python train.py --n_kv_head=6 --activation="gelu" --norm_eps=1e-05 --lr_mult_o=1.68 --warmup_steps=29 --decay_shape="linear" --steps=13227 --dataset="wikipedia_en"
Each number is 128 + 32 x the weight over the matrix's rms, rounded and kept within 0 to 255. Layers, rows and columns count from 0. Numbers have three digits each.

# v: layer 10 attention value, 192x192, rms 0.138, rows 104-159, columns 64-127
# o: layer 10 attention output (transposed), 192x192, rms 0.197, rows 104-159, columns 64-127
# q: layer 10 attention query, 192x192, rms 0.0993, rows 128-171, columns 64-127
# k: layer 10 attention key, 192x192, rms 0.109, rows 128-171, columns 64-127
v104:188136191171169119090161057102120119172068073105088153135143100091080106124121127105113114146155106103152127145096127143131163129127132139109149174170106174068093151162121130133119133150143151
o104:137130088123125124098085138135150100153120111110127106128148131169190094120144157146136114085127142106128117151089141179150117115137112128098074103146128114170157105080148149178136109126104088
v105:201142093088118121110103135107132181167119106203114182103137202161131159163134149081136120124177181175124199096142100119132111138156130087174101058118169129083084108114121101066126093143095141
o105:091133067121126141115081103136092124113122135117060138132132055117180120138117164117186132093153115152142101124167088088121129138089159176085133125079057144124182163154147120145143152133102131
v106:095093145152117152112094159129051135098107147168115110165137103161150109172126147119140114092127151172161107154079172114130157136079100125123115115099091189143112142116137062130125116145109095
o106:124092133110200057145150137189162165082108132164137138170112133165129158120154118163140132183141101140076128114156120128080127095138145140160105104106092122128119155187158161125122133130100089
v107:154095152117145116142127159116066116139097098091105095151104077088149104100173134121144159206091129143122141116146116162120139100152109150136177097072112133128106141148132155114137074131090126
o107:168118079087090077110103132102129131102166081130186094085146127122101137122141191125115119103146113066124181121075171162136145143097112107145162190109149109108121133153127151113114126112102138
v108:142134092082152130107140092154184120132106168085131173147164098172130121135112101173097140142216083146083141159118153127136183170113101096132114152105078112130121113101145093120112139081131122
o108:100134134136121178135121131141082144117189128227144120116106130097151133135112207115079157099097102158163082125158107156111049147127161150119158108136119158144122101108121118087163096117101116
v109:148174172154148089152128116095119109121106068123171127099024154106093126125105093145059166146186111164123132130067069138198160107092122154168116152110136148140083166125047061125135085143165097
o109:164097128109180102077135124141121193099214128032183123176150138156119149162126134168193102113102157075086186081128133090102115140122124179106155110197159126124137114116151132090102118130123159
v110:102110125110119141098106101138112080168164115094113133092101089114126135182136102111155147148199107165125126125068089128140133147112152099128093122152174105139098162130177104112085174124087191
o110:124153100137143133098135077115125136077141122177161127191155152167161108145132124126142114172080106098120139117154164153117113101108161099129109120190145135119070148153073137181103120110145129
v111:138152022097064104109170160096101154139081122177148153136107087065158135133099100153133157123140139175166118115119128096111102163133095140156147159108104078119120090133128132094059118145128165
o111:121142151128131111105111146167164127105132113095139110107172148169159163145153121133181133190158121179146147097105114117167084144117191096112061133113099200121123149101116148102142131087131111
v112:115086116134121123144110124143132149053147099141132122126156142070135104153113113097099085106171132093106115132115160107223127097135088092169155149142129154129111198116198141103149127130114160
o112:140115126129133106093125146146203148131115115165137104154096088118133100140137095115113153137143123054115100173129120170143132095138126139135175152140157148098116155064109086119104160127122150
v113:116160146144087103102173101145132102116159101151072114135082165097097141146142110136101107144149124142118089120096152112142071145125129167139136163149164114114054138104111119118111114149170163
o113:119105104167129134102070127105150141147139162049174098072107191132138121140072119129132137097118145140145123143181165091113088124140121143101151042167102117172091122203159131124117184106135106
v114:154099155126115143125193112165119079118067145116120104186105101096177162174131164125109174104110126129133153144199112134123121090127101089160110137196150106113156099134073100171108153111164113
o114:111148165101134198093046144091101159078115117174183135135150095169150126112109120152130073123127112104117130093114151158155134136108133142109126087085177138138170145172155166139095125134123116
v115:146117119132123096093166088112191143149088156105158125145140116075173161102098165101136111158117168173186143178103107087139192119102115111128135136159112105190138144111105128110094135188098127
o115:129137113093161145152142158141079119042150089087097109102163115136142153145139082132134142130140117105113112143131124161141039135143150108182149145082115186097137086156127143118091134078170164
v116:148091199154167094128146145149125071146153127131099144113142184146153095098164114130104110136124107161139149116117111109141120133132096130087130177129099130133110077068145109114142131122132184
o116:145189128093130114138169170132126123138125142134108107139129152103110078195109123131160157100185138125159155157151155133182098119122126107148071127145103125103118082163113128182161128133179150
v117:080127116139118138064141117149154129134177125141118120135158113141112115115129108121095159109106111128046171112210145040074160142119131103150128129161102138122092132078128122139097124146199173
o117:127130193107159150189101117164071087116097132111107114151187089141132104080107108117115092158147138142083082173163161134059117099127155184102130120175139125099164086138164175074175140144063102
v118:136142169162116107095113137169133166129148191052055115116133119106175096155078156154076126092157064050130104114122082203157081112132160145115094137130171202174143112184129115157111170179078120
o118:171162143146132160083151128094123111111118131145125141152132108126093098182157077148159118090113147088113170138108166139128138092175113107149126112187095081161183162125148144124110114111142149
v119:087164143171103115134156168145146162114064181144143112151097117067126119114144067163123118115121159078134127134155125121164127046134128103133110150120123153118103108139124120100102133096151100
o119:158101137162179118173133159100141106087179121152074129140089144167168077151088180105153189118105097169165159161118134082105135159174148148104128155106139170098118146109178088095157132149119194
v120:134202094114142129078178112089131167145119144110115152116109140161134156142110123089120170138168154121141171164177159156157035115136124175120087142162169077105118174116151140115125169109151165
o120:157097119090095121134091127123095141136121147155127069149072130146157143085166148074171142064137133102123083176131131116160067102120106102145135126138110125100116108114157091110169128153150135
v121:048099119155104112158096143104100105119122102182118150133104174154136094105096107150091152170108133171136112148153118091127113108124121145165112075174127091069096119119085148146123118170135131
o121:097154102129141145116102156142148138141145118152185116177127161103159136054142147086148123140147148135146156163156117082087148110154097085102134125108145120168156111116137134151135113079195097
v122:185128087176131154131141126130087146128029143132155145153131126126144186140099153143104184142127156095111124083093110097154138163184148154086148128133128116139108192109106161106109140122106131
o122:073123139153122119093136086099163096103110186150085099159115168122117164150134182134121131112080100119186176115137164123132100127160128125107123152121095093151093075106129122115155154144141161
v123:179114136096078162139151114102108110178114144125174102180053156101116137080175121148150168122150127127168124138118086143129139144134131110129084182134155105084144120206129154072097149163206093
o123:106172093168160141180158157098107134060104136106110164124153071118133101119089096142194104164102101154109175109142176086177151125126135166128105150120188113084187099092176134168095069133101155
v124:153101168128091158154135061096113103177079125114118086118118105161111125088122153091121152150150088112164079103152093120150146160115123136169089076130119132077112162129142181145100094118156136
o124:177143111138148104116152159114112135100150122119112123208138175109174159151116142149083146150147128110160128210069141111124153130074085137169136081140121065097145116160120079148102116179139077
v125:103111160140103153104139126122154141139134093070098145170144127088107132126116157194115120087125168155094139162081108128154133150133103153093172100101120093090135136185146175120103136133119144
o125:170136141149093116118155095159105125125069094157152158117144116158027135130152123090223185088145163128178054105112148144122173146128100197104111103160107170141055135123113146140091117158108087
v126:132126183087146119102127156127126106125092103114092100159137159132212106184022083066118148114155144108164070124128152118112098146123199139140095108157154108192086066122079108141102126175141143
o126:113108123174112151153142201131157142138112183133147128085119086104152169102190155143153139093164167130119159129115155141116125124099127109122091136141081085149160153174154136117126122098186107
v127:140131141165182097111167130070140131082134173133118105135098142137112153092136120152124154132171117115127097075100166141084139118107123085162140099109152112149185191173094104069143184181075095
o127:073097166159141198128170093135098169174147097117119149117148087108117099121099123124108139136138120174132157143122144109127149133134113167118107134123110129150112114113146160162127088100167157
q128:141141109151089147118131144164170182109082174135175121086118178131166138108129160135215127101110118127082073141066155088177069120116047107152108078046107153140136141120119061112091157139160122
k128:094116188152071159039147116129185096117134140160141132091135143164105132147214122128149131099127115125195144170090150087184084078149075122138066130080068114112147147116105094146088197074162135
q129:096137076162100134189139145163121171101117133200128174138153106113130117094167093134140104128119114071157129096132112138161139097178147142123145127182140119146207149122178136151158153127131079
k129:073116063074113122169145169119209162148154142132122211168104081194139146134096174178136127187080108106112130135073096059200129135178121174123166140148133130135150247143114159145101143129113149
q130:142142129098150147181148169106094128127137129164163118172105167114135115143109077149171136153149068142121138118073166141069124153131119115160068099132143105091103134131151164039139140149228193
k130:173088165117167084145148181177084169112150102103116161127132178143115125134143150129157133146161127094108158119107170164140131130110126087118078134111089144080102107182118144131143106109188134
q131:119104200131116139131128153136114090141122100138075154130114148174158119129173127178123150085151124063149083163134114171091118106052147097162075141142107119092139198181089127123054104103148122
k131:089155165100082145064083144113100128149114110130123160139134117169101099132170149148133165158123123091149113090179148151132107156111137100120112113100104144082135172191119112087165105145109149
q132:198145097103055132173104103136117157134153162074092166092088124165162133128133139103136086093139127063163164133106128063103142143123145133132126101125131038130131085112139151146126129169191139
k132:109137108156123121152113088095141191153140115121067142123108073133134142140120113147079150126120194133155138115109124095142126147164154097152157117080183092084144064178158147090143126110088167
q133:063123115112155139110119130186096194099130100127127162180147131069168132121098157164161124090147187157167087121144038062091136151100117117122100098087106150081131168126121050174114159157135085
k133:161162129211177156132155124097097107115096099080137132119128102110169142072139161117095128151153144143100074142233049119083135155137136166121132128141154148164122115130122156162101117172100098
q134:114076128103112133136118098069097151186183201141107119057169170121101112099126132060154121169121172118072189199144132094128172161081114112137071138146145137148140057156133126137147123127162084
k134:105119143114117158158132086123153109163107175199149132109082157093126114049187165101091117148132122121085114192115069115127147132113072107134124165105177137183167086106127074129126138178164121
q135:125145123102097160109093151196144190076178102190063139158100108110130100094129163118137132157177109125155108126106057150105149110091101081104059060109091157148152166176181079170071053164120129
k135:099127136121092111102092102212109099190126144198101106120137151089074140105134166167119154150147127134108122171081126174126133099117153078137117206094141164164127089137160105161112096116123108
q136:157141097126101141166134147088104134142168174121093134113165070178081078101153103128079165167171123140140094133134152116106099116095117124152124142157109107164100112130103047091164146120120124
k136:159163152134099109132111119096141099159148151098076120152141112144099211133068079108076129174133102053102093211106098104089138133083056088150098066124151137149069093121191065105150074099149130
q137:129137145068116117129121116160148150130094138114180159041094089146138110176146138128122144127118159133105171088088159184152126151145143143146146120160088132166129117154148156063154191129105151
k137:124124168155167104092134121135101176141052148143143138135114106102076130111110151138089198097136135123120142113098123131143099131131165143172129161100117139161117165082137124118099104164160130
q138:084162144152174155155113111181159141136123139170125078138150154148142170119139163054119144121130112135115106157192094087162133140075134087135154099083128122107134169134140129102157107122115169
k138:086127093055194085160053145121120139108181115117110135109136097098177079122182110105140125144171141121125152172158150125132144108049123118093170186154131112099155096132144146114103153170106132
q139:153118143134132141144119117142073097175122113146151108149117162080192140101149175121154145129120131157123076153094185122177156078158099116130069077070128121131184103133143154135153093166125090
k139:139117136106172107126141116172103145225172140091162118128146101062163092175141082089144099175163117151137110074107120111147056085184173165143123071120175069165169131093115153050165101098119146
q140:101114215153075102161177053128108095096179138072141132101153086128115171162087119109090127161189133127070165113172150070126126137208153175200135167172167133185146085122116159070116069068100157
k140:097101142077165104187146166107114090130159095126114163110103093115134125189097132156105140123138089173124146099156106085087102165184150174126130124166137200148180166105148151142088148150109111
q141:141141100083121123085152128083196101149082146153090124079141166051168139097103114162141122164024152172117160154126114104096142168144110129115141167111166025202188121141124150133107162139146123
k141:202160086135099151076131089102181105169059142130026113077147134107197110108102167156180128132055096144072111137149130108177187127057201117166179157141176103147086169164104173120149114094062171
q142:086172180085174130173151167121083153133137170053130110140090201107143122117154125168116182150132110171154087106121078105143088124130123072109130127151110116132163126167062064176126135117194137
k142:092144132071129150160142157146075167140065159048069103146090089175106134175118130192182172165134081122136109134088188108119111148178134083062129104128107149106128136157150136175137114084179161
q143:093152122125150136151193075134139121103123106128107187165112163097162081131082079163147107118173116148160075106116145130182074129111096153120156110131117188088120113091127064198131093085106125
k143:124115105146098151162165081027160112169125136124176153174162109101149120148073173092173108097078090116164098101182127082086081080131107155122090056202128152158134135118116102123168122150099117
q144:137114195106073078130127151081143143111124138145154131155165111129141165103153066122117078107073128138129164111131116120160084176142135157178181112143108144077097083176100081152101123140110159
k144:140132184056099150121121098100156089052131233112147151128124130112124114163148095135095119064056085142082140093179088117113159158147134192139122086137124105099137106089130144099178124127123202
q145:139170065132105146209109111139124128065205099155117132121114212091136142104152098148158122102164123178160130108119094077179110147126126115125153127107110130143149108136165121127099154129140156
k145:133147109137093149151150139095143174136141111184113140096142113136077113171112133150154108084133135202120077134130112156182135121164162078150066143171157138149144140143171185086103109128098211
q146:114129134131107149113147128141138109193140167129088085139112141116079126064099076162099125080123108115126132129186156097149095203113097135143094118135157117127115098074139149110122197161165140
k146:121136132098068108079137141113119149174147132095096152142088102120088079088191080091158180080136076088191059103129118096149088120130097131149151194147117194203111125149147144160155107130137125
q147:166096126108119191106086097103097158134120112135147128182124092134180145141128124086096115057142119159142115129098073132140086118166097154142108169159099165150157137107125136176101173131150128
k147:100080101074141187151171046055101189098097105163184076077113099107169155144154148158081141094152088144081178152146141146152137143149141169105127171094108186154118124102094153146106086122146122
q148:117119168161155126150050146076150107097150136107118155090105135075154104097135133115126133143078158135183117184153148129117105196146105201134153120161136144139105095137121077137111149137092143
k148:117115116164106126122111123070085161159159150102078134158099116104129100071075127145095135117135177032113138163137180159099157156165105165143169154131109144161131140153203077082081120108089143
q149:179113137133168096075137090184168177198116088130146131129054142075107067129079139139100055093158150124113116149085138183114123137092035113140114111175191080147152114131132112160134128115208158
k149:098146116125136180115108165112160141152061102182068143115138120123138094102057172112104152148145156132101111083141164139126140160087054163128118125161094107116161163175109075120142158093124134
q150:117095157094142112137131116137128165139124142102160140107118162132081148136081201172138151093094112218150150155135156129121124124069119155105115167111124152092133138113131131094163143065148111
k150:150099157121157068108171122099137138111126125152154110117146192145172129108084182126119149138071103107161181096095080108154140149028112141159108079088109157105126161100103125108172145100133140
q151:200076110142196104099164160119139124194113135129123081104138091179110124105150119172134161087179120072112098154126103103081131128136156141061043117174113171149113120095150162147174139133138140
k151:107101103120172042127135102129136161139135150117130129140152172136119164161164175157117145074218101106137114187210151141084122119220084149104064093221108116138104163163133183092129071068108093
q152:163132126109125091139096147095106133163137139117096092159109121183082134155140121121101120179089100131105099151147137111117159097181084132126105145096180119108173173107076121182114060152086135
k152:140179129171154119129145170194159123170142168081144140162085142117133103246144156053157151176111113119093138145210126123128136183115123156181158132154095180109118162158063070160156118154099109
q153:067169169128129113133086084092139116116101167155140144110111143171113182135109182094188123102165129133140149144138079081119110153131070125133115171138132179179124074083169143134116120113150108
k153:096113091128090133197102087079172089173114106207122101079162123163131097139156174126141129076169149162108120099173148125146136156139147109056159182167067151152137137133170080135146157142170096
q154:113151112177151191116157104142126141188149192096075135111075140199133111139149169083141111145071152157105129136161153137103122126155175138149149118155170153161163098105075101120055181076105157
k154:135087051134069122057150084074137118201150213097150161155172139175090073104105165142219128137156115150124094182104084155177081127137207134155198108101119131099148122150089123171107133156143075
q155:153151124081076139086126125135123146115105109097143085140153171160147132116093053152150119139106152119104090077151135193070172192090152162149159121120134086215159096087186129130144127146110118
k155:119192048138025163121140144131062109138180096155136122136196114133143148094128101187181117131109044124131162139137176197145109131058147187143103097131116087135147075096127144109138164132103113
q156:105147158111101100109086097113119152156179132076148112116137138138142093110155212138123200172097114056124102130095148121193113160180169094068124192128159131157079082149142161126149134138125167
k156:117143145107121128112107124172152129162148163130162080145166111166109117177105175161042172113083072126125117124208186115151180125130132093073107154166173136136097186077169123167135124161124090
q157:147112181151119084098191131089106193175147087153146122126151116080120101170133094154145119128094157187096087122120069116169163151116146125089101112103199168112174139147107103115106033159129108
k157:154146173141122053139107110085091142121166159116134074133159110143121124107055042118151077153091170127109156104199143138148177176130088125099145138119192107129162186112172119092055128137150078
q158:176172101119110106134078143181156130163129100134135180100139161106137102146136111106111171138103114164194049154143130110169184145125105172113126158104152134113111072134121066163132149162109165
k158:144155076104109117133087189144166109191134113160113131160081109144140121151154075098095136130104098118163136149088149115124194172175114126081113177078170145084107102100142098194142148170138205
q159:124120130150153100098145125170116145148078105097109125136104053166147077141127119163139152064124146177100149103136120109138187064068142210167069053183117114166132185148172161162134154179081147
k159:082073123104146088174157158101174131130129108086072170090072113171113112126088142169142162067086129111152141125135107120114125130110113143141090126137150155120136126110165144118132169160125166
v128:105056109201068163080135139178135193123088139087133127154097120129099032057152084166062141157113124133083155128140124075128090155067173047136116094118124151151109194127162050079148095158117138
o128:199175210103120120095184107181208137134181134141092123140170138154167104127143126161051205163179116130138119116156148120133084066175100139183117169150113155117094145141165231117103026116079050
v129:210092138161122129124157125115096038051115121113104121126102143139130061171150108135151173052143096105091146164160131146085125123115143206138132115103192084138111172184165222093085161129135107
o129:113165085132151175157131225099197133162108121159117161179194146058117135092114094055144113121132097136058104175103078235192110127126093116110082125149168097165163177117122065145129104222132202
v130:111146156200097138092121124091127154133193139212188096128084069132136133163107132102144219181083169082048074122126055131154087179137167158168155097153126066128140108065132112139209125064154142
o130:124197080138229096159097090229098170167096168095139079161142094080057194114100164139094134160168171150142138158135131106115098128110091147046170109121096146049192163197099100105140121179123100
v131:175168170163233087140081069137074051150214100139121163165095213144130138045189142160098105117090228153194127099157048144098084114106112120059097189193076109176129193079104145122129147155136116
o131:142156128099096171138066137115115212179152117139083155090179174148077000147136087131187150124129087147133070138101135072146156115096144142139166094116156106104220166182123136123170015142136142
v132:151130134151145120141117103133185167067125181138139060125201119077135148069114108157168134115185129133157020147152116150129147151153122103114085170119126153081137192182121124074145191107148144
o132:175147156130092188179159142177156155105132188086134112121132110109151139128179158113151174119160079136158124190107140150177121203199136128115162135127131135165187108105162146078120083130132166
v133:096164158133156165132129108132146120066123164107106149180156105108116130113128192135117111134112090159185135080105169094065168140137128116120125165084208081149129172130060116079174120152106083
o133:182143108140152052182129137126105094167185125104157097197208078141148122108089090111164148127066126094199147116144078145170152162152200161126112111096121127119125125130123146137065116114120133
v134:116077158144104148071132126184125175110199170094142163102113089145118155202071123124102134114174111117188084127119107148166182003056116076111160172171203160167152097111124141070154195077201136
o134:061115198121130086082106131112161111108117007144083067160123063184110103189183140134188080095189132178104083138099077108182119132159133123162147134161125110180105098213128078072129159123134084
v135:074203136140138146150044178170172150133075195091131153072166057100111111161148132106127181024094173150147114130114088095115132141114100127112120107155177132091079139104068175093191179097140084
o135:200136082143110118070157147162119117131120122123131123133087140130135118111130140095184187045081109139163085129160108161117071100059098138126171153074131123100116097130121154121155083139101120
v136:186201095143119144160129133091122160127090155134133142154112150083094124065152129157143202148148087141157136184080090155181156149086130184099099044107107141078167107157140167092063146076126158
o136:147138106108136100102152076131148034118180138182118036077194115070174160072168187067050155036138208060140128117123113117116121199184144085120130120134184152154072117135163117148077094107142190
v137:180099168171136162068164183163135160194143155113130142103167110106203136143081078121123141097161173204157159074083115147111089088100182117114125135154113105143141142153108117128124100150104205
o137:114118153109174089183157148139175097166190139132035072116132138121123104158115115137144117176193106159098095108185134126079089145141064101152160163131130109138149086228065125069155189063091122
v138:086122086110164075135156186138117116134116141095127131062138153169161135077120038116163084130141162082098192090078113176146128163151070175121036102138181139108092107043130154162105163138164111
o138:251148094183146126119113093181141197176126137113128037044145120164123197093114120155082180117115107091119118108075091093078134172088179115174130174101125068091106195163131114120161089149112160
v139:062156131082095153153070130138096175144091148150147068093126123070126185071128167131102109133116062095189152109088132217195194127090136099211124109207193110095193079146102151139242061093139109
o139:160104128092134167217198159148139112188132135145106105112105127125249103139049070057105108142145132080097141076119160097102112095182109170140057163147113152187116143119146095126066164080140144
v140:151123057075164140127088080162088114125164110167163129095115142068074106109126138215060133155145106132104166138083137097136115143172169139153119089197156149109128167108066089095194120115083117
o140:127138153157135116053134128106085102062193142155109131158125148128165130075113075180134140113161189176093142049093141126194089197065155150134178179103101076143085166080120111190085140120085055
v141:142137126140148152097154093145183159163153144077236155124100106148078159096121089100182091163105119174198128119195173071177104148098208109119127116111158101166150213134147099131125122144122144
o141:156138154147182136097042110179217016075066101113072141119090095126117058107138147119177120113174119124123121085133146178132056170099065128120131134114124045116095192133107126116138091171120112
v142:119152055188158076172074098126135172073123186160103113151082139104159085140105167086066105133122127133174101112155145100138191130130114149064104129207067157099118082132182109133050116134146103
o142:131225108075105210117188080134185160113131108086167108180151145116116133134111153108201123055110132175120138142171130120105070117131124120171146133104112093075154134126141077170114143168123127
v143:115085044135172136083105178138142152157142156192137157064101165124141149074140131152106123127096105131166116099177169132095187107160138153179068173130112147054164107224105118125143092146213104
o143:221108183096219185118128186109107175096160142158111108086101134115066129223169182116122084149139129149161157186097100159149109090105071171163145136120131044113188154149147096146159124101105099
v144:171087136124087106131137108161137193119094176122162216164127180122106156092143152144105177111145180079104167117100113069070145131119119172120059092112160149163127022139063068145149156075069098
o144:143088147131177117135154147163060157101211176040027121122128132117125122115131109121129121136112102165155103169135121153123073132198103143116118111115135143194153194139144110188127124187162097
v145:171071150144168126170075169165095216118085110151082062146088066114170126095165117090160184145133095088170200094150084138125082105134135137123179128178222048140151109140097091133058055149186128
o145:137175162166125193159138137168106164144185130158136144145154147179088115121154190217118142110095110107118154095162100140176114140083044102110112169048117078152114127163097189069111164097128118
v146:132041153125173065200101099109162173172058098133139119092143111098130136190089165145167122112116052145098136114123156078194112184081126121131151140113134065160088067151065107116124112099161113
o146:135125188105114189107120112158084101092100133112101167136151070078114154126187130136125162098132143086158146100108088145040108166142109107113130207149147081107139176180049100107051178163125138
v147:119119143080138182137059197110153184146131117130113124177136181078133173144126170078165167149077104042151163073165145061052130059156169129166128156099137156153167093138124178089099112132107046
o147:076130113139064200098114102104103077067136152085072143069169108134084168135083145112087191151179060181074134073112122110125185100197187122130144129168123082105136103144118125138112081074096199
v148:140092128134144123080086127104077072112115089145122092190117149067185144118083152095188195076077153133123128183081100109176140171115146102114097184089162197161106069231085097145144121124030164
o148:131084172141129095155136152174122102116187169144255130117166127153135156189177120079199082179119107046152137136141174135121177045195097213167121114144088086156162185085117119130078108161149138
v149:123131128053116125186154111083089137143174143069207171160079166133141128065091081152138187171127194088167137177185142108159129095148132048183176180130121078165141183170113109127216178114014165
o149:106119173159124121092082069156171131095119152141063109002121198149141061135110189058116169160093095147107175131149153112164127095145099158170092182130163151102080100079145164119156105164227118
v150:161083140123006116156146147115169148097099118123091104070140188120185154109120026103156175125154161171102068153111149060125125156158125117081104081175117101135178133111143106095119083078092154
o150:103087079079165124121113124144132122098135132165180152087119130138137136095155161143127216197144138128140099117120128114112210183143103119072121052140158140116107126154137153093038136190174092
v151:102128093067159127076137215118000115062177077129091168146090193156112128125070135104188110139063188219017150178145123156162164109180098087078181156149134059132142084089109106109177111136157091
o151:148150117176102079176125060128138163151124142140190099182162099091113091053144137138086104160139100155162220068178198132118084171087114076106185227135094160128121125085160186161059188162134129
v152:097088099148133165161219082118121138161171117110146042213113190172152104156072086114064097157075141116170081181121096125167135090056116149091117159161112080171110097128091171071090043147123177
o152:107212149099131107154045161153150074096119202158123077120150174128135076143202174186138191130131142179094162067115081112123207124202087129130127148098121183121070163129142050075165112155137105
v153:181105149084132115081089231115164171131141163108140161030147122079090118135167142091147134172117079088089106156158094113137094047062162117140139087110114113164087120151135097156121156193135101
o153:132107120139112112124201089111144189158179194116163221180075136156115109141143105151062091139135168102157123082148125082091132137194094116072162139110086075084145105130137166102185106113134156
v154:115115073164116131172177131127073136148117069111106099107172143131087136136106086130110154096082176110120122124170136163110110079195086186162099122080141061120185115148204107127112164079124094
o154:134214197086158152061121150142103151146134144174117176212104089123158186129163144105144169094122137094124112132108189076107080170080033104082134110067134123124145116128122082108187156088203189
v155:168131176110047163175065121156120147119120109160125180107134123066113153069100131066089140125091072216121089098226162187081038122175094115125130154118067125198164198154197150125155101146145191
o155:136112119031079076113179099155112157140161116124203155147102152176145141106114146098130206117159157157131073172067112108107083168103135188159107105099169119075164040078078085068166123075204154
v156:097108066062211188130108094154147173086187068092150115085137117151207072132111073098077175121145198130154096082064163124095109152118103205165110112089109125158143181111151179152147143110073161
o156:125098186115092123081180133063255148145074167138088080143113152074086169042151127158247166091116118134154158161184110198131109137066151122121102141171160133158085145165147069216137093041095086
v157:092123139080161173219143112130156240136092098089127199179168163143159144118068144105154139126146108183156163248098095218081142085143195116142117169073175165092035154169163139156074116063142103
o157:119240118168120089181068204182098120112128184135062151169106083091175181168182103182149091146105083121090074101151158122123146147078122146178153100117081127167111166135156098149112151187143148
v158:120104114249190120149111143140130142119091163083097082115168128087096140109128229159110105088108070148067183175112182099095103136098147077194095124105159097121152185107127104147165168130074137
o158:085058182156189106120133151120091069097189119175114162128111146164088036076114122161088169084148153163131098134103128160074133139113132134161179115100154114155187166107084198203133255129054163
v159:112158164113108083152132178089112165112141132160117081086197159064117069182129114211158128138085185125148138148101094125145022143094093059113139171116107109100165183188079156183189086111131160
o159:154130097188097074133132052128127136046152113174153157061118092067165164084073116118194121074140144127114184134141098150122166133123131177100236176127078191142155131149057107089125137113116111
q160:157155118126109086121149165085098125113139196120114109137076065146172130153112153102100159162168111171162173149112143139121068132160127167168129160153114097118115136064177164112115181108123146
k160:135130083118117068119116108098133100112132161131082114112130149112127154126099143134129149141117099167091159159129131147139079103147168160125120165141136071153147104117154169152134164116106144
q161:101120132175122121082114124134127114157132140124173142117159130124163141128142154155138110102127141116095091130170096099097109141114099160133153120125164142150127134171136074094088028124118150
k161:131157132108089132096070089104135096140157103086127096137156091093139127121201140104151077122149113097103132143154134103115130123088062134127176156147136152132140143119170100085143082109089138
q162:121152141103151080156117129085102176129107149109076143130137132117190122160135155113124148136151167168117113133123137162110078159081103173130140118159128157087117211139122159075075102131077089
k162:099122100141129131104128105129144082086132136157115119109097129111213095150089163154160123165144117139100133083114102105133087187090161102102143074177133121137118150150143155119090107167114111
q163:194169058142135117075123174123120094097103098118089094173069081181160102147132167132082106134136108104170117079152126156121113121168110139138087119106115121057139145170091149129093209132139142
k163:138164090137138126139134116168127091144103133115130130100098140118151124189149149141114148106108110122151152148167138147109134110148102141164123136071148121124136130099132125119139150109160144
q164:131125119143139127124142048178135065088142114157195147100152148094153150134140088118171196103161137199139146153128106124154151138102154159063116105107085127135089122143145101114101118101088102
k164:105145107177147109102120115131150127097137145127142089201135111054129103130111121108122160139128129153110145138115121129141116128104153141102112104120130142170130096112130123109168103136107124
q165:145131184120102112114159132156131131063119121114110155135132103158107159148155116173096102148148171154157136107137113145066106099115159139150129138178121144116172110143105117112153124121111129
k165:138161132169114133114166171176100102124154099163051139154174114135085114121118122129113129102145115135145162121097134149119075118110165161140119134148161126115099146151132158163152122124131113
q166:149198107111083113112114098161177078158113132156126127132128140146139098124088191142111136138134120123122113122134118141132131090141120171056089120147106090147104118114139176124147104117091087
k166:131113129154118128141133111148148117161123155118101141169144143156113099143094141120150116148143122133140111110151170122131130101134148166105116166128112147117107167156172131156145164121056133
q167:111145179117139163170174108158122096097109075125123083152120125168133151126122097151180104129113135057134143140091177066094126129168122077130181137087178078119119090164129098094166139124121125
k167:202116163105134161134187123131128166120074117108146150140129123155132123119163093113156105141104155075141105137140109105070109109114118088160174168152159142129130111133119104076103147149126097
q168:129069152065137082131153121162100121078140123095148090159129128158198081100122128137163114099139145127137113134122153089111153092141123183109125103080154194159119172172149069177171130128109147
k168:163118139133087102140153044170132136112151093153130109170127179098104084114157139091145149135102115143128153135161136107160131163162140151082137102138099121079134182141165131166145158128101135
q169:107186156158117090148112114065152133071065131110125078131137115092181119132149147093132113141135110191161155147082137115113146152111142139109079143093137162113120083112142130115096091134137113
k169:127153135135121131170105096081128117097126135136135099095125140120152169195112108090147145106135124152097139139137151102151086174097144113103135127160176141131117088126135114158127095108131151
q170:121123131130142127104131111092136118086166179091125129138155114128159110136169164140130181114058094151096167136082159116126046136138166087178064129155149130091103097141159075163100111163158176
k170:128127107114143154149138131114138093101144153114100128174154151092142130094161165133095151152071151163116149079131107107116104136123140103144131142120130137087095103107131097151130118062107157
q171:182099203110138203096145143166111089108095100147152110091108123217111087164114089146124109178162126138160086091125144103135141165152125115149078162135117170132079086153131130099148192138114162
k171:168088138140118161133171126157144107123075107175167061100124089135103108125098140107143158192117145124155084101154140131149119095146147114123115158125103110099110146156152128137129148120141122